Part of a small language model's weights: untied embeddings.
Each number is 128 + 24 x the weight over its row's rms, rounded and kept within 0 to 255. Layers, rows and columns count from 0. Numbers have three digits each. The size before them is the row's rms in percent of the matrix's.

# layer 4 attention value, 640x640, rms 0.0449, rows 411-639, columns 480-511
095:150133116129091151161127118095137109158117168155116170101113119083121116133152150111144167160108
089:127161090190114140112127134112144100105150154150146110117124118108106110110126136102152097145111
088:150146138113135162165128151186144176133109151127103112155117120118113143123097153099133150079128
092:124088139156127139124111114132121093094136112119107131121145087086116156130104141082156137160137
094:143123133144165118076133110087113113160158101118126128116091121124143132135081121123115106149134
094:145150106168112138100122111102123142113132112141151175096122144129102139123118090127136155128140
092:131114115156106120112147103167153168120106130129156159177125134136121164128108146108116155169111
096:120146104112111102111181140135122164151116164128063091149118119171115110137146136127080136119082
093:076144147132134116146120104146093133098126139117146116116121136170113174145111126100152143131114
097:124105125100116134151148115133111169129118144142124109153126106135129172157102132139098096140094
094:187116145075102153141149125090156105141077149151140151139149176139092133082189140132132161147138
092:147136100116122133118139093144113117129123124116153123160157117118103155097124096114148198100082
098:153122132141134133104148134130105123170151146122144174117154141171087083170094156137130164116108
095:143147168168161112101116106105140159118128128104100145116119111151085103085085132127143164138084
094:129137124151145123123113116085130145098101122107116134143132156102130130105169079118154124110126
098:106095132147145138118129099146119124113110179180138115087141107113131165139146100101157119174118
101:135157114115160132125096100148118097122146148118134164091115143113158099127124173155108116152167
093:152155117190106176182090155142098148085162177123150153082111113105133118082133127170118126091082
093:127113105103100155108120131143127139133152123195132143129195152123102130159115144141118136166167
091:062107133125141111149134144118127133122139143111136161125153130107097128121124092120156105127103
093:099149117102126142111159126134128094104150150117166163134183143140124145140180118150127160118124
089:149118118147134135105097134135100163160131124131168134104101128138118110099148132096103112103141
089:123146121138146162109150134143106160161145095123112143100201148152138152134156132131122106148172
094:160137138125180154104148132113156140136143130095158114115126181066142094092138099157137116148159
094:098137153079146153171110108131069120124154081182126114109090102163148148118086165135129084128125
100:146117094115114128160136150109101138098126112148139139103124107147154104141115119121088151159126
089:153121112171105150163164134134108066143188142137162103126136119122135129138160117184141176132135
093:132145158127125094089132118107154126127143115116160107092120129116133148114136144117125087149112
096:132122112144132127139140128116102142132128108120153144113100129141129106085119133127143133143107
094:149160108140124110144123150114064142120107114155158125127082117163084117127096153120123173089116
096:147153120124119121128115109114111150165174131127123141091150106119136139152133123139136109101134
094:140137133094104109144176146138140139143138148064164110080181096166127152141105157148136154081158
094:126121160168089131117151156156120128131092099140116126108145118114160103101152110159119127165090
094:110126155091090085103116067086129122113145105098159103124130095103117125140076157080125065139141
092:156130147100082086135124141087116132096151138124104102116130142130136142134117169115153158141128
095:142125142113156154151128125140119108136187095131125140132140107112168143140130145161156114148099
093:149113122121134152154143149127091100124130153107120120135128105129133113148133136133103120097166
105:106113097130138127102076118157148139113092120125139116155126144122119118099118124127156127127137
104:101102105105148117117182131110134148118123129156109134131138130161174070120165086096152169138127
104:133128158084141146123100135129122124151151135118108132149131100132120170104098114099115142132125
110:111103142084134168163134129172135089123161075121145159118144117151151114073107117161095108148157
105:160121133113140132121138152111162142168159096109139140117110113117132131130112113146159146151152
105:110107119120097139126135085116134110095107126120100067145125101138128137162149097124094107156131
106:065100144138108159136136171125153130078187109099121127138138128125085102091161151109111119125126
103:140109095095169128148092122096126158115137157137146131112156177167134114100122169136111156092110
104:134128120149138123118142080132145192143109141090143137138134114153127106114101128122125130144118
103:146138158095091138130169123158131093104093137127112052130119113090115148167116135151109068141165
102:128084073092164166130156127173125130145139147110110166144126096125129117140109156098095156139097
105:119101150173132125140075130160125137115158081118076149130165090131136135108091106128105139078165
102:141158134147144139132122139154151128099148143142082164107093148160111132131110127110130149147126
110:160123107172161123070112162107129101117119122091138128128142108112102141104099083174105152118124
112:182094130135109107121118101106161125120110087148159121167089123113121122070120107099133102134163
111:166129131109115152132132052143097137143113104112140071105118140143146114147141128132159127152153
109:125114097101105173123155146119127119123133126167131139160124095123137169108128095125120152096154
107:092111100138122141128113144134137154097116179138122164116137052142125172091159112133114078119153
103:120115151149119139154146175122139075088153123108105155148147132168140105131147104093116109124095
111:131120123093116142132148090133156144111141126081140171146143126120109126138126118108176136116145
107:149115131127126130101132126172150131107100136170151138106113102103099169154094114162096124121113
107:106133106102119117160153108106112109117089152103105148118158072138131177115144144085132101077100
105:105148176125126154148091123128149132068120125081116131127100147091127158152142085105152116147155
104:141119145167098130112158088125127135163120133131119134107098135146112160098109118159148105099109
106:168111109106141131109125143105177148141160097126147138135138150088124082110166161122118129104153
109:103102160133176140100123124129086089112123163119150112132168142113109103144091109137105094134151
106:156101133166110127163092145078106111096167145097078141128157190119136173147139097116111118141141
105:123105091141117108139111090159151136127141126096145147109148088156134091160128156141138163115165
106:081095173135122122073129140083119145141136136148110140117160127124141100159113155105150151150127
106:098135119156121129127142150093138178119121106058091122138081172144113119104158114156103090116146
109:114148134127134144171079104192120139110080138174121118056152151108110149140123125172111100117112
107:099206159141101116118124111104096123101118167135138190151147135137115105134136128140131112102097
105:129141089125133121152171140200145125130166094141086124143150184142128110153118116158176133119105
103:145110118132105110137088132100136142164121115131131150139108148166144096093101096119160114105153
104:185171142161134122104127108101119143124106085136117158147102119093097128115079155167159141145125
105:123131122139169134108167124104119148188108147131141116126121139050122213131105115157108136118109
105:119115132151108143143112149186155123122135134123094152143169102122109103137155171147164126166115
105:140074104133079166146130114154174177113145130131124125132138116134138083079135122122142138168122
109:166132139152101100125124117123136118120106128142103137116133160142126126106138105155142153095166
104:092164116101145115113114147136136092088155163120124118167118143121153157128114098099109144124131
106:107151087142113160187126167112138155109092104126131172156108105123138129121130106116098100184133
104:135068110122150131124148183098099092124090093139123093112150129142145138155161132131103081126136
108:132136132149122108140119113152127119114091108128067116099129129127121148163094103142128148176140
107:149095148096106103133120099118101158068150168130106132105085146115138152115130168160180161120204
108:149175145150123109088120126112111095115123099139112151101177116105125138104107179134115108168145
108:133102133129185124086113173145084161112123133138137149120134116132073148126118116120104110119127
107:130152121165055159097111130144122102133096114091112133140081134122121090106110125122137115124115
107:171101109098116095108123093123172105105179166098144165105197114163136159160149125112178113146139
101:146137091131080129145091130144119096121135128159119110108146113148155127079143120139130096133153
104:139114154137136117164123093151156114094161146104135138122168152110128130099133123080117140147127
113:159096099156109123119095128130113142146128124135099158156140109145117139109074119141124161129141
108:157143161158100130125159108137103141105179156112114162110108127100139103080121101108150063118138
111:132152092133093112149115115175108161119121146143107124098122138105120149096123130161128126157124
106:118140141137121132106099137070126121107137160101149112175122099093082111143099153105162090134122
107:085131111137134110123171168153167139102159143122105104101152179171096133098163138145116130096156
102:142106112104162153120107094129085150123124118130130138113115149108119127155115137086087146121117
104:152103121131121135168159136116085113121139139111130094160125128119133154115151136118110112161111
105:166132130148116137114145124079066146079155167104117152127094124131106072140068090102150108143116
101:116120126105118141148120140183155139125123121111117155108142173139104125153121119159143149141139
107:113107096130150125105115139140159150065132109156116127105148127107110094123072146156150168118131
104:109109158120153120112151094163127143149146108144177137125124131138137113134126138134122149146147
106:116129138098174151147096137157160141188127120124176119141108177090136132128130156107119121150143
108:132120122135104115160129120100117186129141150146140201150137140138109117097154103151119172138118
107:094134124140119100110120080098151185140115160096125117127121150116133131114131134135098150114133
108:108118163140124128116134135119097139180125105145124133139120121122153146116163068071131132107126
115:097121136127105130144127155126122108097167124129158125154106122126118151146141147106128104104073
111:136165130133102132143174130105124175145144132109177129112144148133086113122139173125132128119106
106:164125131130090156153135148144088139136146133127128164131121125154130135146140123121128127124156
109:158123142117146119149113149120149105157099096150160127130134141121105146169115108143152173114156
112:135124090086145173098126135168131138138176097162165150142164120110152121124114119127115147105147
113:129116131138113138125126159125138148178119151156105106109135142135118153139125120102138096146139
114:118122180104124134075147138113170134106112119082093107104100127177132113130128107135118135150110
106:121108177131167145126029104112134141108084147106129104145110113152116148150134124144136149168115
110:118109137118148131168122127104126161128119159132173119081116137153149155098122154202158135133114
111:124126136121146136157143116133151134106158149135142125079177164131110155125129099126150126130089
112:114163128162098112170130101134140124083145110091143155125128168145155155118104136097145116124112
106:147161163121134148085128155135113089116122134113150166162103104127111140155097089140161176119152
104:150121125104113145110209082078107137153088160172159102137169130101126092152088087170128159154124
109:108137119130168106118102121099135105144121109099124115122133173096127141146140140128089079132144
111:114098089125107097153120177131149154132162163118111112090139102102120129139088121136164118134162
115:143124119123106111102081165128133128130159115119122155130131127102100128143116150115152141096133
112:157119128157096094164096147087107115117163151128102188143129101131152183126134132112123100088144
111:152157104134146121137121111127089136139129160130104156119099165090123122162134073078154128131117
114:133139096133124141135109109135104148107089139123102116112135121169112167102173122154115109112090
110:142133134091109133126161149100114129167140108092124149113151150093092103132163141096157116111114
112:113118138115112100118119128102130147079138140132172102146124117111125139125084111146135124172141
112:146158125082131088109145139085099147151134123104124128129151131107169109163116102142149142168124
110:141140160070086122123147136126102165109121136129148104122090102140152119138096176162134147140116
110:160116140128136122125128141104149107087146095112136137133073118120154154152136104123132108121179
107:131113134128156138183116137177146123114125129110175119099119167160126120163100147098125124146147
105:140151119089098093140143143140081139140162149119154151165181103124152126175147182108172054081147
111:113148126099118152142161094162112069117088141131157097090108106074106103104166130106095131113134
112:116118102149141123123140167127138135118125115145110137169087131173135122148120115164119165113115
113:117147123128100163139138121164139082125156136122140103097156123119120131137138083112137095095126
112:123164160162131093152118078141156104148135103098134145111070144181115150165167139149123112130133
113:154167140134161141085116136119131109100141147094123120119112112172099137140161121086142076142117
114:141137138099156148134084160140146119130107160128127116150178139099137121121131129109114137101130
107:171115126138115132114103120078145109144130138150139117152146115163161103178154132116213150164126
106:101158136106138157094153111124148119133101094168128102127092107103158099148130178111124121113068
112:134100074135101105095090174155151170128135134137132100114163129119062159134157123127172145118132
109:103137164112121083136139116086139074111171149138150148143127107136112163150163160144113102087148
111:138115106144139105125159160120112112155151119128155145132147157116158158116097116142130130145111
114:117114130123150111141132108110140142123145135157150128134106152093146192108171163152127119120153
106:100123165083124180114090100134132124086110142150092156142126118175123153104141121158138151098111
112:154184158185102114092114145090115122116125096115105128122155106082149155149140137103127113116100
107:140100138166158095098145117142091093097122125128126171062086131097138118102087111112130148077115
106:132168152113131082129159124161107156120121155136178103136134164083119121120141141145121108078143
110:103113139141148142122124086140123112113131124108173130134103177146085124098094132131147140143172
114:134150172173098120098159149095150131063123161093064104140148127140133089145123122144138139132125
117:122144163089145125119116134111151068164158145133151093157082120119124125154130156108119180130131
112:133133057160094072145101122138117134149148128154108124166122137134135127106124130084096149121127
114:141149113119082094113156083089145112111102159114141179153130118150089169107135127148093106108130
112:142109131133152087127097136127125120117094140099152140133105132053119110157134172130086138157132
108:082158117119123146130122144120134084125170083129100168128080084121133152100121114115125090138162
110:111127100119118157104189154146107133166107156151099129095152103130094118142150129129142089141082
108:178137128128164170109083128110141146139165143122134125121149125118130097158099102136134124108113
110:106113181107101140104127094133120108126166189126144130103111112114138138149088125114121141168106
109:121077095114117090133157150101086101100122177136107143103137146112151116111143089082091113124170
109:120124081142143173139104098133129096127135159126125158138108154128163148120095139140172108095138
112:155117139124171133136136161110138096129157106171139110159125146119153125104144069105153099155121
109:126149081128103135147126102124130111142114108114190104128125102146113140122106126115169101113120
111:101168124082137153126124098120124070145104125108150119096125120162064139171177121162098117112128
109:129139157095130144179103122123152139136143124094096134103101101101102163178101139114139120131141
111:109155133143162119138110110094121123114093163141141123132075140149136133113144135167143139088150
109:143114106085117133091133149138094073115152099146099137152093133117146150096144097096119090158128
112:094157119123098101122175176137111105084082167142141168141079153146127149146115106117136140115103
109:172117115078090169119177118122099127106138100140088131129082124146108095149118088126178104145120
110:125107100145110124060089186108129104113105111116098122118123137130160127148139126089113173127156
093:160132133138144120125081131114098108120132179121143143124140126171115194127111129116119073104111
097:108125120122119164156136094137121116183133131178169130123152139114155130111128090153136183134106
095:155112087158122107141081128123102109119115106106130104116091142128125166129099125137144111129114
095:128155158147123119130094119094101149115121150071127125117180131131136119098118105143159145132139
091:121136131094119098134137161077120140085166119130129142153122144160118114116146129131127135101140
094:156117104111120111157134126137132125104148123115124121139112113072112128138137120079156132122104
095:100143153087133131141106139123107142147147127150093149114132131141137124154145111111154149171122
096:113143131159187118115141125124166129096153157121115112120145120111098118156096135129152119087169
095:130099090174103123128094108148130124174138138130121138133119140137129139098155113138139113166133
091:084164178083140114099129129125171115140111138138126118166108103156152121113104165152148142128121
096:133144134126104144125119054130121124134148136111112134141163143132135117182151113112135112108109
096:135143114128124145113092131154131112151116119162193158109128134128095097167124134102106152135085
091:153119090118104126170140123103126113169174120116119126162132133150139125128127133149085127155145
098:136120100116077180105085133136112129124114116132108161172118106191164096112129137076123151130130
091:102111153100091149142064154122113150137145148102127125137132147076091135168128120122132130114111
092:148131122141109121126119155150136122129108169150125158137147089127120122123117153133113150128177
097:121143166113129157127152114149133167133136081132146156090115091095133125153143127158122118131131
100:111147147079148120125167160152095110125130146148077128078141149104094135122112122089121117097144
099:143136121167101130096150109134123131137145104124115118103106103148168146141113138126106151065116
097:104121157107119132119130120120160170122150112093159133101142089085129090116134088122118103125137
097:163131166108148102101097155138132139151103096110085150117077136134124126097092091140118108136092
094:149161151120135119112122136158115109123158115128182070112126119111139132155113134117135120108111
095:148129136159116136133097173127097159163125102119140101123145118126166133135115099094134094116173
093:099161099099098115156113133129142135104153133149124129145137119138124124123093122153124133117135
097:127139140157144106138115129121133136125139135115106139132098119101150161098113152122140160136145
095:121160129139157080145109151085134168114128175098155104150104119107123125189153077132152128121159
096:111177135124077104146116134103141102110167096153160113123101115101117127104131173106105095088136
098:159135170108164182183139125134146121136170128078081136133142158176133085093077157095154141125125
093:164111127094115122120151127072118100121139117162103128135159101136168144142129148127109086118128
091:140153098146144114108132127166100106137181135171105177132177110121118128144154144171107094115115
093:159098133134104138114135092126120127110098148111152141092141091079088159091158110100116121148141
098:156131144125094153110119129112117174129105129123137130114161087141122135133109120137109143114123
095:146130111110142110113157188114154111169104113125097166125092119090171119128139122102148142125103
094:144149078098146095152104106143126145127111085120184095120157130134135164163107136139094123072151
098:115107149127094102121118143138109163081096149137136125106130150172131145157185108107114148181140
096:132148106128203146125116103117099154127135146147139097120125093086148102118114122069121127107138
094:158165160126165126157126138111107117125148101157114135116142118160136136130077158163157100125151
096:169127146109148107110161137129107096075147104115115138139093173083126172106159144144135114130134
095:138108126092121083110104125123118121111104139148140123105149088141105148153115133165133131139139
105:155108150107140106094132122119137173152135148118124118102117122122091114138115110173142138104141
095:142101151147128140118119145138155141144111092130149144121124103144149137150123138078111130145184
093:107129103124166100155131108154094151128176123125090137170120183147099102145142123066093133119123
095:164086093120110142095098117110140107111188128142119123080132124092114143097122103142129144164141
100:099124130139144119121130168152126116158095157132116134136133121154111169113129141109145119125127
096:136122131131127123143111141090121139145135087112155118139126123157153111171114075109121092132097
099:126112184108150130123109146099207132137146166140132159166128115094118171096151139129124075103118
097:130155142119138142131133058184114121097092103129126127102133155121090079127093132144158114150106
097:115140151160134137118121166116161131140124155138135134155164154108147158116116128087143139140169
101:089158148122109142093049129130137150125153117168126089147105142146130148129139105167147120152139
097:119080155121138168167130099151131107130131124125109095130143132149136142120139126185118121115131
100:142110097139137132131104108154091152143123169103122110135091134105144122122135168059131149132120
092:121086112143134141134120159103109102148179112126128135141161126105170196099133130153110107140102
093:136148158168132096093145094136117134185113124158140104129114078089093143100084116115148145099117
095:106119156104087125138177121151111128138095117151097146131111117181133128185157102163089146094132
097:119147127133162129104102143120177131154138089152100139105101145117140091145128125073138112145143
093:135074092100141113136117111083145140138143074095132163120141125111139169106161134097113116118123
095:089080151123133134119099137113139121123131207109146097171116106124156164132126143136142137095107
100:123125061127114154175066159092154136086114109127115138092117125095133104080106107124130128167154
095:099121153117122118099123090114123093169106111126115094116152152108102170175098128091125114168112
099:146123107072105117142107127087106149151155114129100133114112181109108139141144092134134136132118
095:133154126127082117128134056128145142150127147142127129112138145137113104108080133086132105113152
096:174150105130125107132121135160168095124150097109104122156058133082090135103169153111137129095133
092:165118175151104116121134144133117121063089165113116124150112109134157154119111149124138072146130
097:153100110122125140139125094096162152087160135160146144114146141155143180140136105136127142133166